Weights of a small transformer language model.
Size: 17 layers, 1.11M parameters.
Training: a variant of SOAP for these matrices, 141M tokens.
Each number is 128 + 32 x the weight over its row's rms, rounded and kept within 0 to 255. Layers, rows and columns count from 0. Numbers have three digits each. The size before them is the row's rms in percent of the matrix's.

# up: layer 11 MLP up, 256x64, rms 0.591, rows 29-75, columns 0-63
# down: layer 11 MLP down (transposed), 256x64, rms 0.664, rows 29-74, columns 0-63
up29 102:087176159185117079136171136149110191137185139125124111158121126193141138089135129128166169158180096163090150121114147158150129078172098068103177120121141134183084191138152130141126123153108091
down29 096:152152138125126123123111114113138116129115141106124139215155124231104123127052108138167162158100090114084129155140154154168123054125103129132101107088175111123132164182065130145151179152158109
up30 091:086090118099149131155091108098131112202215135179116104127133126122118069157159184119101129133145096086115117199139132106160141122121117150146123175147136108155151166187101149131075117189125073
down30 114:091084120130159120122130125077115151149118107148193085070118141158071104145161097095120116139108178133148169206104110145138157118170156147116147156137104122102107098154081160159092124215119064
up31 096:076152097116092145105144137132148098106133107132138118169129145075130164099194165079150147150126113193079120121181148122107138140115128119094124117109122177102155104059129141131223092186131062
down31 097:124138114142079139151141143048178096135130104125113111187113125130185130143088098133153148075111132120148116170152146118076103167079166094177044100185137156130122125095131138117155168145196152
up32 088:151120162034172098118105063136124115062105143134126155167123157058099137177175146152117123134195145109139092083178163150140127135100185076126158160092136128155156092148136122117123150134129126
down32 093:154174117131125171131073131160114127172059141144121117095073101059101106189133116097166102060101159201139123088077080149124090105134113132125095149144152141148113101144124169101116137129187146
up33 093:052137131157163170113148124131143086123134122156189118064121136136147142141166078181199184094091191123136088187105110132138162112123142129129123151172090155171137085148158192139123122135139143
down33 095:152107152126116117054142135169098157140095147107104158192101158150082061072124127191131113128095109138138106069148130138142194111176201080113103144128128143076077119148113098136154143145149121
up34 100:098084151111184154140157101106118125149081134086154172073092107137097121130135044122174140144081107138114126153150112094103150058150152084085120112128112140126131155156078135178219161126125152
down34 101:171140082179072119112165085146110125093143113172083072133150123097114142162133156156118097110065154142160130181076133188113168066125114194109170146120102125169097140114131122112079168124156110
up35 091:166116183142130105052172163147210163154139126165118113106104099095093105104124082160114111133140063160116132104091124167153166118119214145136145133115110138104137154131175088103180161168115120
down35 094:100126136129154112130116142121033113144161135147108128114174127180130151176167088130108163100081125055127188102105091123093124158125084143153143158129190145120173155158094083095186080146109110
up36 099:075125128161089097186089095066135087086166142211059138111122122145139074147084097169141118090147101090110133105164166142180175096133091148152138153113144136119118122101147162129088118172127141
down36 107:053095170162088160151130139039131167106140134134068114138151111114146086133078129124157060074165158100080125112144135197136127144115102089128169102170150130134136118154172157155136118125093150
up37 104:107202149073136136142145111130086125116104127156147163108143146149163105107104156147076116096085096100134145098168164183139102223175078113106103110174145103136146194134112186131088112118136157
down37 107:129160166118125111104139165098124121116148189191140148109111146125124180151127118173140166105088146086141139075112094206135117165144095088081056125152154147122086158136104161092061147093082104
up38 110:144135123172136144114146100080091143079133156113149058082165150093151190135114083137077143153148122122079167145171149103182148151143128054112172144146146132075136166139091159119100068100120094
down38 119:112149115153100133115156132166174174074166144152144113101127119121187114108164125118116151100135175080145170166165159136081191134172100092081123139104131057141141132093131058142068132139081168
up39 104:135192214116107146123123058148125131121085133104168109135168164098123121093105077149111192141179112074135153129124134157121093140153090057095170154127131140173121097180159085128099119125110152
down39 097:170163113132107091049099090185129091142142116091144149102136155130122121104116095183172158087068174125122108132105155152141147094073106089122128155108060096146167117165173158110068092148111116
up40 098:150122083133040167089158142123138160115132090126163144138132071131093131151161173066151166184130069089090113184129133161083118129172133156085146127116174129160125149153142108140188139179124112
down40 099:134158188124144082167101103134121164106186218136109126100134135122173090106109113168100086104136175198158215111093135094129087186128134124108116166115138153152140141130133138103085161121152143
up41 098:120123030107108156127098120137058074145090158081147139178128130158138129152155162159084119145147141096107099120124133149207185143122113116150148154049182123146169159124106132158110144109162118
down41 102:146100124113140109118093143095178167133107098187060087090127079171102135144178169133120123182180106125149145124105109092207092121129112120136166150119081100100118127151120127071092142108174192
up42 106:085148150112158139154146090154156072142153125130201161135189103143099091121148114110132118115086129063146125195100109089150189133165127177089080135099129119124130119169081104190119086111157091
down42 114:160075185143128154065192132104156079110169084180141106114114129160148113154120105114146163182110170102115052133165119187138136093162164159127125135171080117166090113118126160140118164136109165
up43 109:132156164182145128149139055158143146065082160111132152094128139088107137155182143184141175115117106125173158092155110146142127109109183060141119174196123090079108120133067116132149136109126095
down43 098:177120156132175161133098140132157161092112143099126080102102083121143105119110113097136066138126161095079164159080095129153147137095050120132191168166109089097161179075137150189085126123117125
up44 098:123144069081078115105177078164142138101098179111145147109158088231166112144099105157162110131131157143121080110111137192103152107063167128096148132108134107094105099118136125133162154098082139
down44 097:104154118115140134142100123162097158064121154129141079115154146145199171090149133146111134165114103103109141072123135161109063128159191132126139150190199117064149120136142098176141118086066152
up45 097:154076140138098214139123175173158124090205124081137170133116128208109121060123166104147115149138154116159113089174096141122148118119141155112178163096124129113135119143141122132085072148081113
down45 093:141142204117086061112116128117158133115143127115108105127197084139074135129083133161130118155133103150101145114092145133123175200171147131123133108040091150150059150067118089124135126153129153
up46 133:086125144106127114154144135061086161083136140120100166122116082117129125085149081182190158152154100089129148130125091155124133084172175086175120183107184142147141176100120132094151106091187085
down46 125:140151141116163155131104102176178095146112079128177079143113151178140111160070118088138061132087101158121105147146139118183161162102073185090145108170103167168108133169133155145147160167081122
up47 097:129169115137113135168088146077105101092099077124132129182134093097162177124123154103114119161091116201061149119128150186178169112093115143142126154112136103132147178044087131098135111124185126
down47 101:109133121129135128119110141069107107126104111103167115091102104115023153159141146083156103154089147114155073181125091118075138094192116138134202137101067139100147139105087132113172136164158152
up48 095:102131154165163107174090150166142144132161061143076107087169131133079229155127082111145134127175056146147142137149087112141096158073110130079114155134167136097160121167129127105140138152102116
down48 123:097135149149108108107124132133175128163127062189098111100123128118109183142095107160140175137161142085167168092146122248103080115126077080105117102151140104077131101080126137144144145108105132
up49 110:104141151159137089136102107132128123122130100114159146168091146094095112096158158126036128121091127122143107148103123159130169197174156101048152118132223098098152115110100111155138086135073159
down49 106:147100205106068089124150115101096124140186162121093155104123142094123133113202160189137204116133119098144091142097107071135120179099139131158141136124131109166123139120152125139081106106154208
up50 093:115083144126106186128120105163192125095103155141100145104098178219145151117091171074088099124128139117092101135122098125099129098097202171129130148139141155112135157221110092125114147127099107
down50 089:111109159135112109115098145144176120144157218128107111103098109100142134172137112089057111162166159163088129106094165165167120104026092129141133145122093135133188125089134106086127109096158162
up51 097:135136153134149156116101106173123161143153125064144201113075129102088123085190100098119145135110167129204116150137105094165122098201129108148130156113151147157104110109083127069142088151072086
down51 083:115115132177064104117128129107164132089100138139115067140159136124151180172053109160156136164196090158079114136149108119117131147110113184122151111161095125095151143150191118146138145086216126
up52 096:139119167173145120118100173154183184129139143220098150112122160118096102093105110181102159122161078161080105168160182083168128150162140086109123115108135080137102133110124172093097128108166092
down52 093:110136112114125192161136125136110122167151149039154131112156177125134097137130106119159124134121120118198126093104069063113160141105146133082114179106103191067173175142168138132104168103110170
up53 102:157086163061102118145133123130081106140120130156194155110114152133099132144082142111089095124120105095049143114097098130145174060094076149147125120118135188124147185150110079140176078167133098
down53 111:126075139140140105129143124083188125136134102124141140097174120106143081096121054096098004144135171147139132155131176095088102179106108126087175161127122079134134090135110148144148167113114140
up54 100:145093103147139119087124113219128148118116203127126117158138131139151097161169174185126115137145067121100141117134125162081097160124137061125174169124106160149051133176106161077111143164129109
down54 109:100101166158088113149180098135090108174118076189119128174135172128122107124179126124166113120181099168131087113043092122142082131107139193134163084128110079116125083125172139163121130144087134
up55 097:092140187077160078128124103152151143133128106068142132174153148114091115118134097140122172140054128130103118090138086129081146177114133083126159174184158062129127128189193116148108087149157138
down55 093:090182132074165152154127135091171168132158138142069160136137122119098073152134166092134187090107088159138093117116121101130116152158167108140099114084112050161127104158129121104195153064170132
up56 103:088171168156139158128127072136111154123108145172157164091149117159188166137085150186110115109169143124121131171140094186141101101171146138107113092086173169147117125199067135185153149098098118
down56 109:120155146116145116145128139098135156182086076149087133154180136131136165085118126175113154156119116075091186111126117140041123063160140128201112093123165090114150128138161117100145081117059141
up57 102:139110104115125122129130092107088106163088175189099110135154082169158181122115121181159142158133094075075166153150104117180120119096162125096145168111143141136111094107116108100170127224154066
down57 112:123102075086155179142142134127074108143155068080148093108192089153108133100118102143063160159132180127117145140143135089094152090155122090127114100145140070117113149108115118152121056141207150
up58 095:073123124084178147223118115154106097121130115095083092098132097184140139060105108119139137138143119190123144102142115140081110171155144144149176156144177147078136166154073093115094145165148114
down58 087:178092086147118114084092174109168148145124146130115074120089120146104129177129173147054136146182149116100133109132144116180137093110148099116185135103080184135170143098065148108147067086132096
up59 095:178073153089113114111125148113133115109121118132163103113181143120079126148105124123126100088159153124070132163085073152122104098135177126088191165159130108117173166082215095153165099144163083
down59 092:116241128152117158131122170130114144140128137115111124081108124151154091122110154127133177188144109091091115069104125096140166113155133188135081149150074133129129149105037103144148146100185120
up60 104:125120151124137130131111081056129145124130144059191154126157114161095128116061133191118165164132090123089050100111147154195120095177148068132129112141147132086132135132129152136099135134199139
down60 106:124098164077121156172148103111137051128187111137129139145115144118164126146135158157183135142142144186113141131216106090155088190117097157154175119135164157093185107172117117148076154137153103
up61 098:074164168044126092137143150147135099101110164132154076084115089172110164154107080161172097180119163132088139125150157144130144146134133095144118161099177128142098145214172078094118117118148112
down61 095:113156084072103126146120135084130156137176091143091099165167154083115111162148127130116139136102118091100192102159077166158150102080077165184101190085168088133112169121142114056111132129116130
up62 102:068090105161145087089068138126132154155124132147121107112139093149184126186109118128090129115148072104173158146150183138163126168092158082130154155150140173169116124142150151196183098136158190
down62 100:117189137201145096100132124110153134151137125163124065115149130120132125131101124089108178177085079196226161139105117147084135178097146136172127094150166130138142167158088142095105127159127151
up63 093:090099144121111138100115166106117088141099120100038173180162098131170088145095153130196100101155109125148086150133141161115167170179114084080143092138131138061114112180130154146169096102146122
down63 100:138149144208103142152099120112112119134082142084119163107137106182149095169124058113150086123134213121130165120146117161141143104071111096095103102088167094085133097099100124132168073135180100
up64 103:160163134124139119171135044125101141140137127172125135131119131090104146089110167079173149061056119134149107140178127134090111170116120174084145127151104115228130140094108147151120096147180100
down64 106:162112107146126096200105151162151166105166184155106147183172092071176150134082106152143176108124144172118136127161092187111076113098079112121104166088129146087127112114105083128187123109144124
up65 098:126134134184079096133115144161155111109167086110101168090130140144109095117117111147112097108118160156202105143109113164182139128190092168137105149162118117108183189134150096062093194152148079
down65 093:115089110129146132118123139109090148174060138118169131110144118149135145083138073143087184159161091119108173121128183159090167106114119129055123180127153125110049127121122198132130079152185146
up66 100:086109170132083119099096070099167188153075118089207105135173156113106164133138103160123167126091119098126107097152146138149122164135203139104145085148143077120124111121114165082131063096153117
down66 105:101144112113084105150097169100111109143080173122111120114076194086113117129088127148138134112151185127174140146112094113097149113077108183143128058166185126137154104165169145081148077079177116
up67 099:105109096114138166148082109181213108130130143105105114113174138162132120102109139115175137079120156113106128093172099142023160095088129139148100129169183147107175099169119140144154111079148164
down67 094:080113069114132127126120061127196115077144135133137092096175161088093114119153161092187129106145131156098107112142130122098121137162150109193171163180124100026127123091122150125144164148139115
up68 099:093118118057154117187078129143108126074100184147166169113112172055085115132114123102129090143141126154153111172111161128162145083192133099151162102156151160111110155125083145127103065148174121
down68 094:014145145146130106076140156105108176122107146128113117140102131162169148130147160171148180153108138111208128108129116190128096125105084150076197157126096129103111124168135116068112130146137143
up69 108:139168135113089115137097150082099143050114093118122162124169143117100143140079127151104107139165087155049174114165115139095158145159084163131132127136155101165115145156115148137095051116219147
down69 114:084119085158102113147080190085111150145156161106135167170105116091074118146114118157108145157148126107157162160138102167122118092147102106160125132097161151086251101123122082151097126099121086
up70 107:082093098106120125149073139152130114149075130171098093109183157154071147093107172058101088121099137114135113065099083147121083085129153138161144157126146085138138175155133152121094167088088077
down70 109:184090125152130080158096093091140121183150132112127099076198073177134208142118103125126105130163132083126118150163136077087103074118140138113145127163134146096105081138190143173099115125096149
up71 105:080128131091141203127114127178173176068126148103114166112109193123148128114139159152154174126123139159140159141092183151117145195121174091149117172126142067105179137120118133154173118185111099
down71 100:054094149174094123136085154140111191131095100112171081110108123111119111137127072095141143185124186165154141091140135176101073107151146126127186074153105159119106131119143162130058105115087103
up72 092:098129120091154157175151154148178078157138108122188157079123129130095122087107155155094119131182077141084222130124126080118165118090127143107130173117187199108141108121121111157164138109143094
down72 087:141177098182114122118075159083123206187125149126091154130156103106159136152146127131157141172074137122159114094089120160128120180156107095191180093080126100102113099109140164125089163178092136
up73 102:140121118119107176092202116124083122109177128097120163089166171164131091137106183114114121107170087130072068122112156104148170141111108172084121168090174113156109104161143171173115190094111135
down73 107:206105140123099135086122127069137193102169071075165133120169115126108171128139142107114116095071147137155176135124104131145177128171084099086149169064103122125132076111128070129161131124164120
up74 099:094160125133144112133130118164169131149061071171145112110178180138132146151169164100203112151135099079135097074133156134169147154110100068142114142191124115094110121109113129224132125105113145
down74 103:156127126157146088202118185142096155173184120119095084158175129150119113135109104121138180154122132123042034120096153179143154098122120144087078104093126144124089137139128094173120137127146135
up75 117:106151117125117165184088051133117149086149185106184136150124156151157136079095142137113195082150106083192079132135105184156092095110110124124104099081172145152133146151072128112156114112136131